config.toml
num_key_value_heads = 5
vocab_size = 2048
qk_norm = false
attn_scale = 0.177
init_std_qkv = 0.0375
init_std_o = 0.00578
init_std_up = 0.0375
init_std_down = 0.00289
beta2 = 0.95
lr_head = 0.0063
schedule = "cos"
final_lr_fraction = 0.03
doc_mask = true
Each number is 50 + 10 x the weight over its row's rms, rounded and kept within 0 to 99. Layers, rows and columns count from 0. The size before them is the row's rms in percent of the matrix's.

# layer 11 MLP down, 160x640, rms 0.102, rows 0-8, columns 160-319
090:57 57 70 69 58 62 47 48 42 45 37 50 49 39 36 42 47 40 52 52 36 72 61 63 48 49 35 68 46 53 43 35 49 40 52 36 54 53 51 41 64 49 43 45 53 52 39 54 48 38 52 44 50 41 30 40 26 57 40 59 38 28 57 65 54 44 44 69 57 50 40 47 54 29 52 48 58 42 48 45 33 65 63 52 61 44 48 56 56 45 43 50 51 39 49 55 23 43 52 44 43 39 44 47 51 48 51 47 57 51 32 52 61 50 60 49 55 41 70 66 62 44 35 59 51 53 41 43 64 48 36 61 61 38 56 68 61 44 68 44 37 47 60 39 50 42 63 47 56 61 58 62 44 47 48 55 42 63 52 56
103:51 43 41 58 37 49 37 43 59 55 51 52 37 58 62 43 40 41 61 47 45 49 47 60 61 41 48 57 70 53 56 58 34 44 39 66 36 44 55 68 36 51 34 29 51 44 52 41 53 58 66 59 50 63 63 39 40 53 42 34 39 40 41 56 39 61 39 32 60 53 59 51 75 43 55 62 34 53 43 38 68 49 64 67 47 54 57 50 58 71 37 48 69 58 69 51 34 57 49 59 48 39 37 39 55 56 54 32 61 47 40 22 45 41 43 46 72 47 54 42 41 40 37 57 78 48 41 42 49 42 57 42 53 40 44 57 60 62 55 60 42 47 49 44 62 50 55 65 37 45 49 40 57 42 53 68 51 40 52 43
099:45 52 39 43 47 45 58 55 55 44 41 53 39 53 36 69 55 64 47 46 49 50 38 58 40 53 62 73 54 44 50 64 52 32 54 47 46 55 62 36 61 57 55 64 51 58 49 42 39 46 42 56 46 62 51 28 39 62 44 56 65 38 64 55 52 62 51 44 43 52 63 31 51 58 41 47 52 55 48 57 60 36 49 42 51 39 53 39 50 51 64 62 50 38 58 61 40 33 49 50 62 48 60 56 33 48 60 37 51 69 62 38 63 58 61 56 35 47 43 40 56 32 56 49 46 52 47 64 62 53 55 54 38 66 57 66 71 44 53 61 42 52 39 27 52 50 48 44 56 40 54 52 59 77 40 40 37 48 38 50
105:40 60 56 50 35 37 49 45 62 52 48 45 48 49 44 30 37 38 46 49 55 44 48 38 47 28 56 41 62 58 41 34 52 56 57 41 42 55 57 70 48 55 59 45 52 49 37 63 43 46 45 63 43 35 50 56 49 60 53 45 45 51 49 53 49 25 43 55 40 54 50 50 61 46 55 30 54 70 59 49 43 59 55 44 51 42 30 53 51 68 60 50 54 74 45 55 50 44 50 55 71 44 55 41 32 42 70 46 42 46 57 47 43 37 56 42 68 60 22 36 61 54 53 49 44 37 68 54 49 50 58 45 64 55 44 53 53 38 40 60 60 51 61 51 48 41 31 55 56 47 39 36 49 40 50 60 46 30 44 48
100:53 40 59 63 51 59 39 53 52 43 51 36 33 48 68 36 64 44 75 47 44 63 46 53 52 34 51 55 66 46 55 66 67 50 48 58 51 26 54 55 59 59 51 31 60 57 48 40 47 52 45 36 56 42 28 40 47 32 46 54 55 67 46 44 56 41 37 42 47 36 47 49 46 48 63 43 47 42 36 58 29 61 48 54 35 44 72 59 62 18 52 50 46 17 53 23 20 70 41 44 52 47 51 54 51 40 40 54 54 42 57 41 38 55 60 29 57 43 53 53 37 46 40 45 71 51 61 52 59 54 39 60 43 50 46 44 44 56 56 45 69 56 58 62 47 51 58 53 66 47 49 45 30 56 53 55 45 41 58 52
104:29 51 51 44 47 26 61 50 15 55 39 49 51 63 46 63 54 56 45 46 51 59 42 48 47 47 51 48 52 58 58 52 54 55 28 42 42 38 61 70 59 47 52 62 48 49 51 47 39 52 46 52 49 52 62 49 58 54 52 47 35 58 66 47 62 39 63 63 56 61 50 50 51 46 57 50 67 74 41 53 37 39 40 58 47 42 53 74 50 64 41 33 27 34 41 58 51 47 29 46 56 54 43 30 42 48 53 72 52 60 47 41 61 45 40 37 49 45 61 59 33 47 43 61 55 36 54 58 43 46 61 51 56 43 37 53 57 57 45 61 57 42 57 30 61 54 53 38 60 57 49 50 65 47 37 62 66 58 44 48
119:50 42 58 46 43 53 51 56 57 44 67 41 55 46 56 44 52 49 67 49 51 51 44 48 56 41 59 32 42 51 46 48 47 56 45 66 48 24 56 53 58 22 46 43 54 59 46 62 34 52 48 33 60 42 39 43 38 34 47 48 52 63 53 50 60 52 31 30 56 29 47 47 44 46 54 52 59 43 64 55 43 51 67 59 63 42 37 19 50 45 56 45 56 72 48 57 26 25 39 35 40 55 43 45 38 49 38 38 39 51 52 61 51 59 57 42 51 51 64 53 55 49 34 53 37 51 62 27 66 63 55 68 52 52 43 64 55 33 47 58 42 39 43 46 46 43 57 40 53 39 50 37 45 37 62 57 27 40 61 55
101:47 52 56 54 51 44 57 35 45 43 40 49 43 34 55 41 38 44 63 36 31 54 53 63 63 58 43 35 71 50 42 51 54 48 56 43 51 54 29 44 36 50 47 46 67 43 61 46 52 47 57 48 27 44 52 41 43 50 56 42 54 58 53 42 48 78 76 38 54 60 56 55 43 46 45 54 38 43 76 38 62 34 55 50 42 44 79 70 47 65 53 49 83 32 52 54 53 47 69 50 62 45 53 46 39 52 45 60 46 69 25 54 50 59 44 65 56 54 58 48 39 57 49 52 68 51 53 51 44 62 57 47 72 58 48 33 65 52 36 48 46 52 66 50 51 61 56 52 41 42 39 49 43 77 47 50 53 42 41 44
093:41 54 63 45 66 41 42 48 40 46 42 45 45 51 42 51 61 56 38 45 46 43 66 46 64 60 43 62 36 51 61 30 35 57 63 47 50 33 46 62 45 36 50 35 53 55 43 41 56 30 45 50 51 52 58 35 56 42 47 55 41 51 48 60 56 38 50 44 57 49 48 73 58 62 36 54 57 55 33 40 53 52 69 40 57 42 31 50 43 59 54 50 53 66 44 56 40 47 50 65 56 45 48 42 40 68 51 56 34 29 64 48 54 49 40 41 50 44 66 48 40 39 60 49 61 76 51 46 41 33 61 68 48 36 33 46 60 54 69 43 54 41 55 37 60 25 49 33 50 54 80 45 54 60 51 40 57 55 61 34